Each number is 50 + 10 x the weight over the matrix's rms, rounded and kept within 0 to 99. Layers, rows and columns count from 0.

# up: layer 3 MLP up, 256x96, rms 0.0771, rows 19-54, columns 0-95
# down: layer 3 MLP down (transposed), 256x96, rms 0.0773, rows 19-54, columns 0-95
up19:55 57 52 50 64 46 38 66 41 53 42 48 54 37 56 39 43 39 40 33 56 65 38 58 37 53 40 55 67 50 33 47 51 33 49 53 33 39 50 32 36 52 45 45 61 39 44 57 51 57 69 44 45 43 60 45 40 47 72 36 55 43 59 52 58 50 40 46 44 48 55 52 44 52 41 36 56 59 43 56 37 48 49 49 43 46 72 40 42 55 49 41 42 81 59 44
down19:39 35 43 62 41 29 55 66 47 56 45 59 60 40 47 52 65 30 40 28 40 61 61 47 39 64 48 63 58 44 52 65 46 47 61 63 46 64 52 41 34 49 40 35 65 55 52 43 61 66 57 35 56 55 57 49 64 57 63 69 50 52 47 46 56 56 49 51 41 59 54 61 43 49 56 61 55 49 56 56 39 37 69 43 56 41 62 53 27 64 57 64 36 49 35 46
up20:64 53 50 71 50 55 54 42 44 49 51 62 49 56 57 63 65 50 28 56 52 50 57 60 58 50 47 18 58 56 60 60 58 47 47 46 55 63 47 48 62 37 78 46 46 53 52 42 57 69 63 40 48 67 48 42 33 29 50 49 52 40 47 61 53 38 44 44 28 55 28 52 48 51 75 20 66 50 47 53 46 56 63 40 53 62 79 35 42 56 49 33 54 69 63 46
down20:59 52 41 45 72 36 23 52 52 47 52 74 54 49 48 46 38 52 78 59 48 47 35 53 55 47 45 47 47 45 37 31 40 49 48 39 51 65 34 44 57 49 53 77 40 47 48 48 60 49 49 44 59 45 63 50 53 54 42 29 31 55 56 55 38 47 60 48 39 46 55 64 54 47 55 77 32 49 61 56 47 32 72 46 45 48 63 54 74 33 35 54 64 33 28 50
up21:45 72 59 49 52 48 40 47 46 44 31 68 53 61 61 73 43 67 48 55 40 43 54 35 49 53 43 35 51 52 51 65 67 34 22 60 53 66 53 54 51 45 54 26 26 59 32 57 51 49 67 60 48 52 47 56 70 47 44 54 60 48 33 43 53 50 33 53 54 51 66 38 45 55 67 48 45 49 75 50 46 36 54 46 58 60 59 46 42 36 56 49 41 60 69 45
down21:40 39 51 71 37 80 30 47 55 51 60 44 68 58 49 49 46 51 56 53 40 62 51 61 54 49 62 42 40 31 52 46 40 49 52 58 56 49 50 48 42 60 53 59 68 54 51 57 57 59 51 48 48 59 50 37 33 55 28 42 34 34 48 34 57 52 41 57 50 25 51 59 40 38 41 32 57 55 28 38 36 65 57 65 58 50 68 57 56 47 65 43 49 42 41 49
up22:62 46 54 47 37 38 32 51 54 39 55 60 56 39 46 59 46 49 47 41 55 52 61 50 53 54 52 50 57 47 45 41 45 44 51 49 47 55 55 53 62 38 46 62 36 48 39 62 48 45 57 52 65 61 62 31 62 62 36 45 61 60 48 56 65 47 51 45 58 37 46 55 44 55 62 58 61 34 51 54 50 34 57 57 46 59 65 46 55 53 61 67 46 52 36 49
down22:40 45 37 48 58 58 60 38 55 52 54 39 66 48 38 49 59 65 60 52 48 34 46 51 39 44 39 48 57 56 46 39 38 64 47 38 44 49 50 42 49 49 35 43 53 45 35 31 43 50 46 40 39 37 44 61 52 49 53 40 40 70 44 38 45 55 49 52 62 62 42 47 60 53 45 37 35 58 45 58 48 43 56 40 52 42 52 54 48 42 57 54 48 50 57 42
up23:64 49 46 46 61 44 53 36 47 54 70 63 50 55 48 33 51 44 53 57 27 37 42 48 28 79 41 42 50 52 58 59 34 58 51 51 48 48 58 57 55 48 55 37 49 45 61 62 32 50 49 32 60 51 72 56 35 45 38 61 25 50 46 53 58 51 57 49 62 43 46 57 38 50 44 43 49 57 44 41 59 54 46 52 61 45 58 75 58 50 48 53 55 48 45 54
down23:56 40 49 49 45 44 35 51 59 53 36 40 34 40 41 51 56 42 45 36 57 67 46 60 39 41 57 47 46 66 47 65 54 53 52 64 31 65 35 29 45 60 41 52 50 55 47 43 60 45 50 45 54 45 32 44 44 41 46 43 63 53 58 65 49 54 39 63 44 52 46 54 48 44 46 59 52 45 53 59 42 53 69 49 38 72 39 41 53 38 49 47 65 53 45 44
up24:42 45 37 36 63 34 44 58 53 35 66 41 39 55 44 40 53 36 48 26 50 48 59 54 43 41 42 57 45 57 52 40 63 54 64 29 54 69 40 48 58 40 37 52 45 65 51 43 43 35 51 34 52 59 45 55 50 48 64 53 53 53 61 45 68 30 42 30 47 43 59 62 47 59 62 47 57 45 68 48 60 46 63 50 49 59 64 36 38 35 57 38 56 49 53 60
down24:62 49 49 62 51 70 51 51 59 44 44 46 57 47 56 47 52 56 36 45 66 38 36 44 44 71 52 54 47 48 42 63 31 40 74 53 50 45 51 44 61 55 62 66 61 43 56 43 51 51 42 67 63 45 45 63 45 56 57 41 48 33 47 57 49 57 43 68 46 56 51 39 50 54 56 30 45 56 39 60 38 61 38 57 28 66 40 49 48 43 63 60 58 52 42 42
up25:54 43 59 52 41 33 46 40 41 42 53 55 62 24 52 57 52 45 51 51 59 58 38 56 32 66 33 30 59 56 62 76 64 55 24 62 62 56 47 48 52 40 65 28 48 47 40 67 38 54 62 52 50 47 66 42 54 58 38 63 56 39 41 50 65 41 42 54 47 46 40 59 44 47 57 52 54 47 53 47 41 57 46 34 60 52 38 38 57 61 51 37 47 62 47 67
down25:48 63 45 58 50 44 55 35 48 36 41 67 66 57 58 65 41 51 54 50 61 72 56 41 51 41 50 48 52 36 56 49 41 31 62 60 43 50 41 43 56 53 57 72 58 42 58 43 54 56 53 45 46 42 54 62 68 60 66 46 18 61 73 47 66 51 40 43 31 55 38 38 54 61 52 41 43 42 54 51 31 42 59 56 43 52 51 35 43 54 52 50 47 52 40 72
up26:38 56 43 35 54 46 28 49 57 49 57 53 63 59 37 62 34 40 50 46 48 50 48 48 60 69 28 63 59 46 48 63 45 48 51 41 54 69 43 40 39 45 33 57 43 42 52 44 66 52 30 53 37 59 54 47 64 47 54 44 51 40 66 47 62 49 50 54 38 61 61 57 44 53 41 58 47 33 47 54 49 53 51 44 41 46 46 36 56 34 53 70 44 48 52 56
down26:41 39 48 49 50 39 57 37 33 61 65 50 60 55 44 62 55 44 34 59 50 31 41 36 45 64 40 37 37 42 48 49 40 54 39 55 58 55 49 48 42 45 52 63 50 54 60 44 42 54 37 57 68 67 52 48 45 44 59 63 62 58 28 44 57 64 42 60 44 64 45 41 47 48 66 55 62 49 32 49 45 68 59 44 50 56 57 34 44 54 66 32 45 46 41 47
up27:42 64 42 50 48 57 41 49 50 62 54 48 40 35 34 46 40 46 72 47 51 59 50 49 69 57 62 54 56 37 37 53 35 58 28 45 55 46 45 45 51 42 37 69 51 62 38 48 46 53 33 52 65 45 56 47 53 42 48 31 54 43 48 61 49 53 45 48 52 54 41 44 30 46 42 50 70 64 49 50 25 25 41 52 64 50 71 45 69 47 39 32 39 48 44 50
down27:54 33 52 40 53 39 80 34 55 46 45 41 49 57 59 49 73 37 38 52 60 47 49 41 53 43 43 46 58 75 62 63 60 54 39 45 52 60 71 51 47 40 52 53 51 55 60 38 50 51 51 48 45 59 29 56 37 52 31 46 47 39 49 63 39 42 63 44 47 68 57 50 54 51 50 52 55 58 53 50 64 58 58 55 52 41 34 55 22 40 49 56 42 48 60 58
up28:42 58 58 61 38 46 44 49 50 54 45 61 36 56 44 46 52 42 36 54 46 56 48 41 60 48 55 44 50 47 48 54 64 61 47 44 47 60 47 29 50 53 47 51 30 61 60 58 38 47 54 46 39 47 52 44 63 29 44 69 39 41 46 43 62 57 36 41 55 61 49 48 55 73 61 50 61 54 67 42 42 40 41 54 46 38 49 54 50 53 41 53 42 50 42 39
down28:26 53 45 54 47 43 35 66 49 45 62 65 39 53 54 49 43 55 48 58 44 56 41 46 52 67 51 49 57 17 50 55 50 61 51 51 67 57 39 39 55 55 61 55 40 46 43 57 44 62 59 59 53 53 33 45 52 55 44 43 55 44 58 55 59 52 46 58 44 43 59 42 59 46 43 55 44 45 50 60 53 65 57 51 66 33 58 49 35 55 50 43 61 52 63 44
up29:53 55 53 67 50 28 35 58 52 54 52 61 47 35 48 38 43 30 49 46 63 37 35 34 37 43 44 53 51 42 54 49 51 51 48 53 47 62 42 36 63 46 42 44 49 35 34 50 48 36 55 34 61 49 67 48 50 42 59 50 45 50 37 45 54 45 50 63 56 42 57 57 61 66 49 58 47 55 50 61 49 53 36 46 56 49 54 56 68 35 62 50 53 60 68 31
down29:54 56 65 65 46 51 52 65 57 72 43 52 53 60 48 54 45 53 45 58 62 32 57 48 56 33 58 54 47 52 54 48 50 46 43 59 44 46 55 43 53 42 28 33 52 61 39 42 27 54 62 58 46 54 47 55 51 50 45 52 51 66 58 41 52 71 45 40 47 49 60 46 45 65 45 64 46 44 48 28 60 36 54 43 56 36 52 48 58 32 57 53 57 32 62 47
up30:62 65 48 40 34 38 51 43 52 27 54 53 45 65 42 42 54 41 53 48 53 35 46 33 50 44 45 50 39 49 50 42 47 45 42 37 71 59 65 58 40 56 55 59 38 59 61 56 53 51 47 48 40 49 58 44 61 31 45 38 61 46 66 42 49 67 65 50 51 44 47 65 49 42 51 47 50 33 37 41 47 42 20 58 63 61 51 48 61 50 34 55 47 53 30 36
down30:47 37 67 56 61 38 65 44 66 62 51 42 46 44 47 66 49 58 67 76 53 46 34 50 47 60 45 29 47 49 44 63 35 49 46 39 43 60 35 57 55 42 50 40 28 46 48 32 41 52 32 51 57 52 54 54 42 47 59 46 49 66 52 63 50 50 63 55 52 59 57 37 66 64 49 36 57 69 61 49 52 62 64 51 37 52 58 53 62 45 50 45 65 45 54 57
up31:61 62 48 48 54 55 49 55 44 58 45 42 45 61 36 53 46 42 53 50 51 51 51 50 56 54 36 46 48 44 51 74 44 56 47 60 48 43 46 54 61 55 63 61 43 49 62 37 43 59 53 52 50 71 51 43 34 56 47 44 56 50 59 38 56 71 43 41 34 58 62 55 53 43 52 47 72 40 53 60 61 59 38 60 48 25 49 61 70 48 62 56 59 52 62 62
down31:45 45 47 25 57 42 56 54 46 43 54 50 58 55 54 59 41 43 53 42 65 46 61 53 40 51 54 62 47 67 52 50 49 50 45 54 54 54 42 65 52 48 58 48 66 55 39 64 39 34 50 60 39 54 29 63 38 31 64 60 24 56 37 59 37 47 60 51 42 27 41 59 36 62 59 46 54 52 45 59 51 52 61 50 47 49 49 41 34 60 40 48 51 50 54 35
up32:48 40 54 55 64 47 52 41 52 62 55 55 67 35 61 53 47 49 45 32 46 58 45 43 39 43 33 46 55 55 58 48 40 47 46 58 44 52 45 42 31 52 42 50 47 53 49 49 68 51 36 47 67 39 42 41 61 53 30 51 47 42 44 45 40 50 26 58 30 48 76 61 72 47 58 32 70 57 39 60 60 46 51 59 65 40 55 49 45 46 38 46 58 59 44 49
down32:50 42 56 58 43 56 54 68 54 58 40 37 55 54 42 53 53 48 63 38 52 43 38 32 51 19 40 51 62 36 56 49 44 54 49 53 52 52 43 48 57 41 66 53 71 47 48 47 49 29 53 47 59 74 44 37 43 45 48 48 68 62 29 55 52 58 55 63 48 65 71 28 51 60 54 57 61 61 58 63 51 66 54 52 48 41 48 35 66 51 52 42 46 42 45 39
up33:57 73 41 58 60 40 53 42 52 46 49 28 62 50 55 53 45 60 38 39 41 65 54 63 53 83 41 60 70 58 63 42 36 54 36 55 60 39 32 53 34 47 47 50 40 59 50 71 60 55 37 34 46 38 42 44 41 51 57 55 65 47 49 46 50 38 40 42 36 58 34 45 60 48 59 56 62 49 56 51 45 65 47 44 47 51 67 56 56 54 59 49 48 40 48 42
down33:48 45 51 39 60 49 53 41 40 56 37 56 39 56 66 55 37 65 42 49 61 35 41 64 41 56 58 53 37 63 51 69 43 57 40 44 41 49 52 57 36 46 41 70 40 40 48 51 45 49 35 49 50 41 39 55 32 54 45 60 40 45 49 42 71 53 71 41 51 40 55 57 62 55 65 45 51 59 41 51 58 39 55 30 38 45 34 59 44 40 55 68 40 43 65 43
up34:47 47 54 53 51 29 62 41 62 55 51 56 61 57 43 64 55 59 43 50 54 59 55 60 36 41 47 43 49 50 49 41 40 55 44 48 65 49 35 58 38 51 73 38 67 59 41 43 41 57 50 48 50 39 64 59 65 32 65 57 44 40 36 31 51 58 51 59 51 60 67 48 44 57 48 45 49 55 61 37 43 55 33 42 64 45 45 32 50 50 64 47 56 49 53 33
down34:48 50 41 54 61 48 65 42 67 68 50 48 68 54 47 59 63 52 45 52 59 45 58 66 45 35 64 63 69 46 23 74 41 49 45 44 30 56 46 52 59 46 36 29 52 65 53 41 47 50 36 34 61 48 49 50 64 53 53 39 52 62 57 53 45 46 43 65 46 60 39 36 43 47 33 35 60 56 49 45 54 58 53 56 37 52 30 52 51 37 73 56 43 51 53 41
up35:45 60 50 47 45 36 25 40 45 61 42 46 58 74 54 53 57 44 53 44 58 47 34 37 44 65 56 47 49 57 56 42 49 38 60 54 56 60 56 45 44 60 44 41 59 37 55 64 62 45 53 31 47 45 26 52 44 42 55 43 46 45 60 52 54 64 48 61 49 32 48 69 52 43 60 54 51 32 72 61 53 46 49 44 46 50 54 66 49 50 59 60 39 70 50 52
down35:51 27 38 59 46 55 39 47 60 64 51 50 47 36 34 41 57 37 55 48 40 56 47 38 47 50 56 56 45 60 55 46 39 64 45 63 64 55 43 41 68 45 67 55 31 49 58 50 49 62 54 52 53 46 63 40 49 30 51 61 35 57 69 49 52 58 51 59 34 51 41 66 52 51 56 61 56 49 54 32 69 46 56 58 44 61 51 51 44 63 50 45 63 51 41 58
up36:61 59 39 46 50 53 33 40 41 39 42 61 31 49 56 52 45 38 47 61 44 43 52 60 39 41 49 52 42 67 49 60 37 60 49 63 60 47 48 36 49 52 58 44 49 44 58 47 48 51 55 50 57 41 59 57 42 46 51 49 54 47 54 57 63 56 40 36 45 52 46 72 63 51 55 28 62 65 61 52 56 52 44 75 21 51 60 52 47 47 50 36 64 58 61 53
down36:42 46 44 36 61 54 53 62 25 44 73 50 51 44 60 40 48 39 38 38 55 30 51 52 48 54 39 40 54 48 38 45 65 66 57 50 58 41 63 57 42 48 57 55 66 70 37 57 51 46 42 56 35 50 59 49 45 57 33 57 34 40 63 53 38 61 44 55 53 50 46 43 37 49 45 48 52 45 30 57 45 58 40 51 64 51 63 61 54 66 55 52 39 50 34 47
up37:55 71 46 58 38 40 59 60 56 50 58 75 45 36 56 54 39 73 54 55 72 27 43 65 45 45 49 56 53 38 62 45 42 57 50 39 55 74 59 49 36 38 51 53 42 52 58 41 44 40 48 54 56 44 37 61 57 45 35 63 33 45 54 28 38 49 48 47 49 49 37 49 39 56 52 54 66 52 40 52 43 40 33 48 65 58 36 45 50 37 41 59 63 58 45 43
down37:50 39 57 46 60 44 43 64 63 54 43 26 38 56 57 64 46 44 40 50 41 39 49 31 62 63 40 59 60 44 60 52 39 46 37 65 46 51 44 31 46 40 48 49 63 65 52 53 59 48 57 52 52 50 53 53 39 41 39 34 70 61 54 58 55 56 54 67 55 36 63 38 50 41 50 58 69 39 56 59 72 50 61 35 31 51 49 52 51 47 45 43 34 50 61 48
up38:61 49 31 56 39 44 50 52 69 57 49 45 48 39 56 50 52 45 50 57 32 43 52 52 30 40 45 54 57 45 71 60 29 45 29 55 48 53 53 52 45 51 47 66 47 48 37 39 57 42 36 66 33 65 69 41 56 36 50 52 49 45 71 68 51 37 56 64 45 63 70 58 33 49 55 54 40 50 60 63 32 44 51 50 56 51 59 53 38 32 64 60 43 50 45 70
down38:41 60 39 37 52 43 53 49 62 53 54 46 38 43 53 62 50 31 49 35 67 44 38 55 46 36 52 41 58 36 44 60 48 45 48 55 52 52 40 38 54 55 45 43 64 51 54 70 48 41 67 38 59 57 58 44 37 53 54 73 43 39 50 46 55 51 51 43 52 68 53 63 47 32 37 31 59 40 42 46 58 61 68 45 62 22 35 43 56 55 33 56 47 30 59 38
up39:64 49 45 57 67 56 49 52 40 48 53 46 48 68 54 57 75 52 40 66 42 32 54 46 39 74 53 46 61 64 62 59 44 48 44 70 59 30 56 59 50 57 65 28 52 61 54 65 41 47 52 16 60 56 38 39 66 42 43 49 52 40 43 52 53 48 54 52 46 58 32 45 46 40 53 48 37 51 42 58 49 39 56 55 46 60 42 60 58 53 54 39 39 57 47 40
down39:54 41 51 70 33 59 43 46 48 48 36 54 66 38 52 52 57 55 54 38 40 53 47 54 43 54 52 40 52 52 46 36 49 59 66 55 62 49 35 38 62 35 42 42 37 62 34 45 51 57 55 73 48 54 48 38 58 45 52 39 42 64 57 42 45 38 72 42 43 54 52 73 58 46 59 49 47 43 61 51 49 62 53 41 48 29 62 70 66 55 59 64 68 41 62 66
up40:51 64 48 49 70 48 51 48 36 41 48 44 54 54 55 43 51 39 57 60 52 63 54 56 51 48 57 68 64 33 46 64 39 26 34 39 49 59 44 54 72 55 53 45 44 63 51 42 37 39 60 45 45 42 64 49 48 34 66 43 61 39 58 60 60 58 53 47 33 39 57 58 42 58 61 48 49 43 35 57 51 56 64 40 47 55 53 58 60 65 61 36 50 58 28 46
down40:48 51 63 71 47 46 43 70 43 70 58 48 54 56 58 56 37 51 50 53 43 42 40 38 58 48 35 46 56 46 35 41 42 42 40 46 71 62 34 48 44 62 34 42 35 41 55 56 32 49 54 45 49 50 50 53 47 57 25 40 34 59 56 55 47 44 59 44 52 38 45 48 50 37 49 57 51 42 30 50 40 29 55 62 42 56 40 31 55 52 46 34 53 52 53 34
up41:52 58 34 43 52 55 50 61 70 49 58 51 60 26 36 37 54 54 51 44 45 52 39 43 43 56 58 56 70 51 61 67 46 54 45 45 50 60 53 53 54 42 40 45 37 42 45 26 64 40 34 56 44 58 51 57 57 46 52 62 30 56 64 56 55 54 53 38 47 45 60 43 55 51 48 50 47 53 54 49 49 38 44 57 45 59 55 44 43 53 45 46 41 59 40 46
down41:56 41 47 55 46 43 61 44 40 41 45 52 45 54 59 67 60 53 54 43 79 38 66 50 35 56 44 42 50 56 51 55 48 56 53 62 47 50 44 39 42 55 50 36 47 29 35 71 44 52 48 47 40 41 43 59 40 45 55 58 69 64 51 59 53 64 33 63 44 65 62 56 58 55 51 50 54 58 40 37 49 57 49 52 44 37 62 54 60 54 42 46 49 57 53 47
up42:49 46 36 37 42 25 40 48 43 45 61 54 39 45 50 53 53 59 36 37 44 45 43 56 41 37 43 39 43 26 38 60 44 49 47 49 51 77 52 30 54 56 41 50 20 58 58 55 44 49 57 43 71 44 58 51 60 54 44 67 35 42 43 44 47 53 47 51 42 43 50 48 29 71 50 58 61 67 58 54 47 46 53 54 61 54 45 41 46 52 32 41 64 57 38 54
down42:55 57 60 65 58 55 26 46 60 49 44 37 57 56 40 56 53 49 64 46 67 23 52 45 71 68 42 43 64 49 49 49 47 37 56 61 39 51 38 64 56 43 36 42 53 34 37 52 58 58 60 66 55 43 50 45 56 33 62 43 56 63 47 35 64 40 62 33 41 46 33 57 58 61 36 37 40 47 32 40 60 45 51 52 47 46 52 59 52 50 61 27 48 37 43 54
up43:52 50 45 48 39 40 39 40 57 67 40 39 47 48 56 58 40 40 31 40 59 66 33 53 43 55 50 33 49 54 41 48 35 60 23 57 55 51 60 37 53 40 52 35 36 66 37 47 43 59 57 50 46 42 55 25 52 59 42 60 36 48 55 55 42 52 55 33 50 51 34 58 33 38 62 35 52 38 70 51 50 39 57 58 51 61 55 65 53 57 25 43 52 50 41 47
down43:42 44 54 44 55 46 44 52 34 44 54 47 56 62 23 60 62 51 53 54 57 55 44 60 59 41 43 39 33 78 49 57 49 62 54 51 32 52 43 37 44 41 44 54 58 54 59 60 39 34 42 62 50 37 59 48 63 52 58 51 50 41 43 41 63 19 35 51 41 57 61 38 58 46 40 56 53 54 45 57 32 49 53 50 68 40 62 34 35 40 65 42 53 62 45 50
up44:38 67 59 44 60 42 48 54 60 34 47 50 65 39 58 58 57 52 53 51 55 39 57 59 42 47 46 55 53 54 49 42 35 48 61 44 58 48 55 36 52 69 74 64 58 43 47 39 42 40 32 41 48 59 43 50 55 54 28 47 62 39 52 34 68 55 57 61 55 41 44 50 46 55 57 43 43 43 52 55 55 44 47 63 52 47 72 54 57 32 59 54 68 54 27 54
down44:28 35 54 39 38 59 51 42 47 48 68 46 47 40 40 74 72 52 48 50 64 49 58 59 52 65 58 47 52 53 49 45 52 57 62 39 54 50 43 50 59 43 27 46 61 39 54 49 49 52 56 47 70 43 35 36 50 40 55 25 58 60 62 49 53 46 54 46 47 69 52 53 63 30 63 53 39 43 59 54 55 59 53 37 44 44 46 39 66 53 47 44 53 37 67 48
up45:52 58 53 51 39 49 49 53 53 55 55 54 44 50 52 45 38 42 33 46 53 45 41 29 39 47 53 49 59 39 35 44 64 56 60 51 58 40 56 64 45 38 57 42 54 35 46 48 44 53 29 44 78 45 68 61 56 38 29 43 78 41 56 50 53 53 45 44 44 55 45 61 39 59 60 58 48 73 47 50 40 40 54 44 61 59 49 64 58 28 35 60 53 54 59 32
down45:42 59 36 37 56 34 48 68 43 37 56 67 56 50 45 49 50 42 61 43 70 57 50 57 54 63 44 51 57 63 44 67 45 52 72 45 34 49 58 36 50 33 37 50 55 60 51 56 60 47 71 70 52 52 45 50 50 58 61 50 41 41 43 51 65 55 49 39 54 46 64 31 63 41 37 39 40 52 63 60 37 49 39 68 42 44 43 59 53 54 37 56 50 31 42 41
up46:52 48 49 50 67 37 40 52 37 43 34 47 48 51 38 49 49 52 39 46 50 37 49 61 47 63 60 29 50 58 69 53 50 52 35 46 33 44 51 43 48 56 44 46 66 42 59 54 60 34 61 46 53 47 58 59 43 42 34 47 45 42 45 54 45 49 47 47 64 58 42 68 42 42 50 44 48 58 64 57 58 48 61 45 52 40 39 57 44 54 46 49 33 40 42 63
down46:64 59 42 46 40 43 38 50 53 47 33 45 56 41 51 56 57 43 44 39 57 51 55 38 52 49 36 53 46 44 49 45 60 60 61 56 63 53 50 46 54 41 56 67 43 52 42 50 56 41 43 61 43 57 40 35 50 63 58 49 54 66 55 58 58 51 43 50 38 56 66 36 54 64 49 59 48 39 64 48 63 52 42 62 53 71 70 38 49 47 44 44 69 41 53 56
up47:66 60 49 50 55 39 69 47 49 22 44 48 67 48 37 54 45 28 54 52 49 60 47 62 45 46 37 39 58 50 55 46 50 54 62 56 53 47 50 54 48 42 37 53 44 57 45 57 43 49 64 48 55 42 50 52 38 45 48 42 56 49 39 39 62 58 34 51 54 66 59 42 45 55 44 47 63 49 50 65 27 48 43 37 55 46 49 63 49 59 65 59 41 57 32 55
down47:54 62 58 37 57 52 45 48 55 59 54 40 38 48 50 53 53 66 51 53 56 41 54 54 61 49 49 44 47 38 46 54 41 41 39 48 50 65 42 53 43 43 43 66 58 43 56 43 52 49 48 48 46 52 50 44 53 42 41 57 47 53 66 45 49 52 52 58 30 36 29 79 55 46 72 52 29 39 44 29 43 49 60 51 41 39 48 40 47 56 39 51 58 49 55 62
up48:69 53 44 34 49 40 47 47 61 46 59 47 48 55 47 52 35 44 53 33 54 51 66 56 50 71 55 46 47 47 46 54 54 46 41 43 52 53 66 51 38 57 38 56 33 57 47 42 44 50 55 62 65 59 62 64 39 26 44 54 49 43 53 39 43 60 40 50 59 57 42 47 38 64 40 48 41 41 63 43 55 51 38 42 60 55 35 49 47 39 60 61 51 64 48 30
down48:56 19 48 48 60 56 57 59 51 58 35 60 60 43 64 72 69 54 33 58 52 50 54 73 50 40 68 51 54 33 45 53 49 56 76 37 26 62 41 49 58 48 42 53 38 51 59 58 49 65 52 43 49 38 41 48 60 52 46 69 49 53 45 43 63 62 50 56 52 42 56 55 70 56 54 47 43 45 42 50 39 35 41 48 52 57 47 49 49 52 44 51 62 45 60 59
up49:77 52 47 46 47 38 41 52 33 52 72 48 44 61 51 50 54 57 68 39 40 59 46 66 66 58 39 65 48 42 58 52 45 41 44 58 48 64 54 50 48 58 47 32 49 61 49 57 38 48 44 29 42 46 58 43 45 53 55 34 69 40 55 54 59 49 64 48 36 32 58 48 36 57 45 43 46 44 38 60 53 46 33 44 49 37 44 45 57 56 69 51 61 60 44 34
down49:51 35 47 56 62 58 54 64 30 52 66 50 36 52 37 57 39 41 26 54 49 47 44 50 62 24 46 50 32 50 54 56 63 33 52 49 51 60 62 54 48 43 60 38 46 35 51 54 49 55 60 53 47 54 41 50 46 42 46 30 26 59 46 57 66 27 53 63 45 46 49 48 46 51 46 49 48 58 43 50 48 54 59 64 68 51 33 54 56 63 42 47 66 66 48 65
up50:49 57 56 33 50 43 41 51 47 70 46 48 52 54 73 45 43 40 65 42 54 55 62 54 49 50 42 46 54 62 41 71 60 48 46 50 46 68 58 59 50 38 52 55 51 63 52 28 74 55 55 50 74 62 52 69 59 44 47 55 67 40 60 61 59 60 43 52 58 55 55 54 62 55 39 59 54 46 41 79 53 53 52 66 47 54 46 42 70 33 51 54 62 39 58 52
down50:63 45 60 39 36 50 50 32 34 51 56 55 53 47 62 44 44 51 50 70 41 52 49 64 47 73 36 63 47 53 53 48 40 46 71 54 54 47 58 34 39 47 44 45 55 50 43 55 47 46 62 47 39 66 56 38 41 41 45 43 34 51 47 60 50 62 28 48 46 60 30 42 54 54 31 57 59 53 59 62 43 60 46 44 61 56 65 33 35 64 30 57 54 38 49 50
up51:58 57 49 44 61 41 40 48 34 65 69 52 50 53 71 54 66 34 55 28 46 55 50 60 45 52 49 55 46 56 51 49 65 54 47 25 43 36 43 47 51 51 43 47 41 52 54 47 67 57 45 32 55 58 60 58 28 52 34 50 73 43 48 57 45 66 44 44 51 48 55 75 42 57 43 59 58 44 66 61 62 56 62 54 43 31 45 52 48 43 46 51 49 53 49 24
down51:62 57 54 54 37 37 62 68 36 39 60 50 53 58 60 61 57 61 38 65 48 52 54 49 51 43 41 50 43 63 43 62 51 41 62 32 47 55 33 71 70 35 51 73 37 64 44 54 59 45 46 54 48 46 50 39 33 42 51 53 49 53 51 48 54 45 51 71 58 53 49 39 47 37 53 65 51 51 46 57 44 63 53 60 56 70 31 53 54 61 45 29 62 36 32 36
up52:66 63 66 53 56 46 46 46 45 68 47 46 60 48 33 50 56 61 30 55 45 44 48 50 38 51 70 59 57 56 53 56 53 45 42 65 34 38 57 48 42 57 54 30 64 63 40 51 54 49 28 50 35 50 48 53 35 45 61 66 70 49 42 45 60 43 41 59 52 71 63 57 48 50 51 44 62 60 57 48 52 43 43 32 52 46 43 44 55 58 51 50 50 58 52 61
down52:44 57 45 46 43 50 62 52 41 50 42 36 61 39 43 54 74 66 65 56 65 36 49 55 38 54 63 46 61 59 32 43 38 68 60 52 63 56 60 52 52 64 28 62 46 51 54 50 38 48 50 40 51 44 59 48 60 59 42 42 60 53 68 35 50 39 69 55 59 54 45 59 56 52 46 29 44 53 62 55 54 53 52 73 39 47 37 65 51 56 63 56 54 46 68 59
up53:51 47 37 50 53 64 55 45 40 33 67 43 54 40 39 46 49 49 59 29 46 57 57 60 61 37 47 53 59 46 47 54 51 49 50 56 53 45 65 41 68 54 47 36 48 45 27 52 43 52 65 48 37 48 39 58 45 57 47 59 68 43 26 54 43 35 49 49 49 49 47 65 39 78 54 48 56 53 74 50 69 50 30 47 40 50 65 67 49 57 54 52 44 56 52 53
down53:50 46 45 52 54 55 48 56 62 58 30 63 60 53 33 46 36 39 41 46 42 28 43 43 72 68 51 67 42 60 48 43 41 44 47 62 54 43 43 36 40 53 37 64 47 58 50 52 56 36 32 51 25 45 51 49 53 40 46 47 46 51 85 54 46 54 58 48 61 54 40 46 27 40 45 47 40 47 46 58 53 41 58 47 42 51 62 42 57 68 48 47 48 37 54 65
up54:55 46 47 52 56 53 54 58 64 54 44 60 63 61 62 50 62 44 29 44 63 49 46 55 52 56 41 69 41 33 45 51 48 52 48 38 32 62 33 33 36 48 53 45 63 35 48 53 54 44 51 50 47 48 43 54 47 41 41 52 39 44 61 49 48 45 46 48 45 46 43 66 64 36 50 69 52 49 63 50 57 61 38 54 39 47 45 43 53 38 65 53 61 45 47 69
down54:62 71 63 58 53 58 55 36 46 67 39 53 47 47 55 51 52 53 59 49 35 59 56 29 47 49 54 37 66 52 56 52 48 45 29 58 41 47 56 41 59 73 62 40 36 52 44 51 44 70 45 62 45 55 55 60 37 47 46 46 59 47 52 59 33 43 60 44 31 51 49 61 40 50 38 48 52 49 59 50 60 62 53 47 50 60 60 55 43 58 52 39 50 45 54 46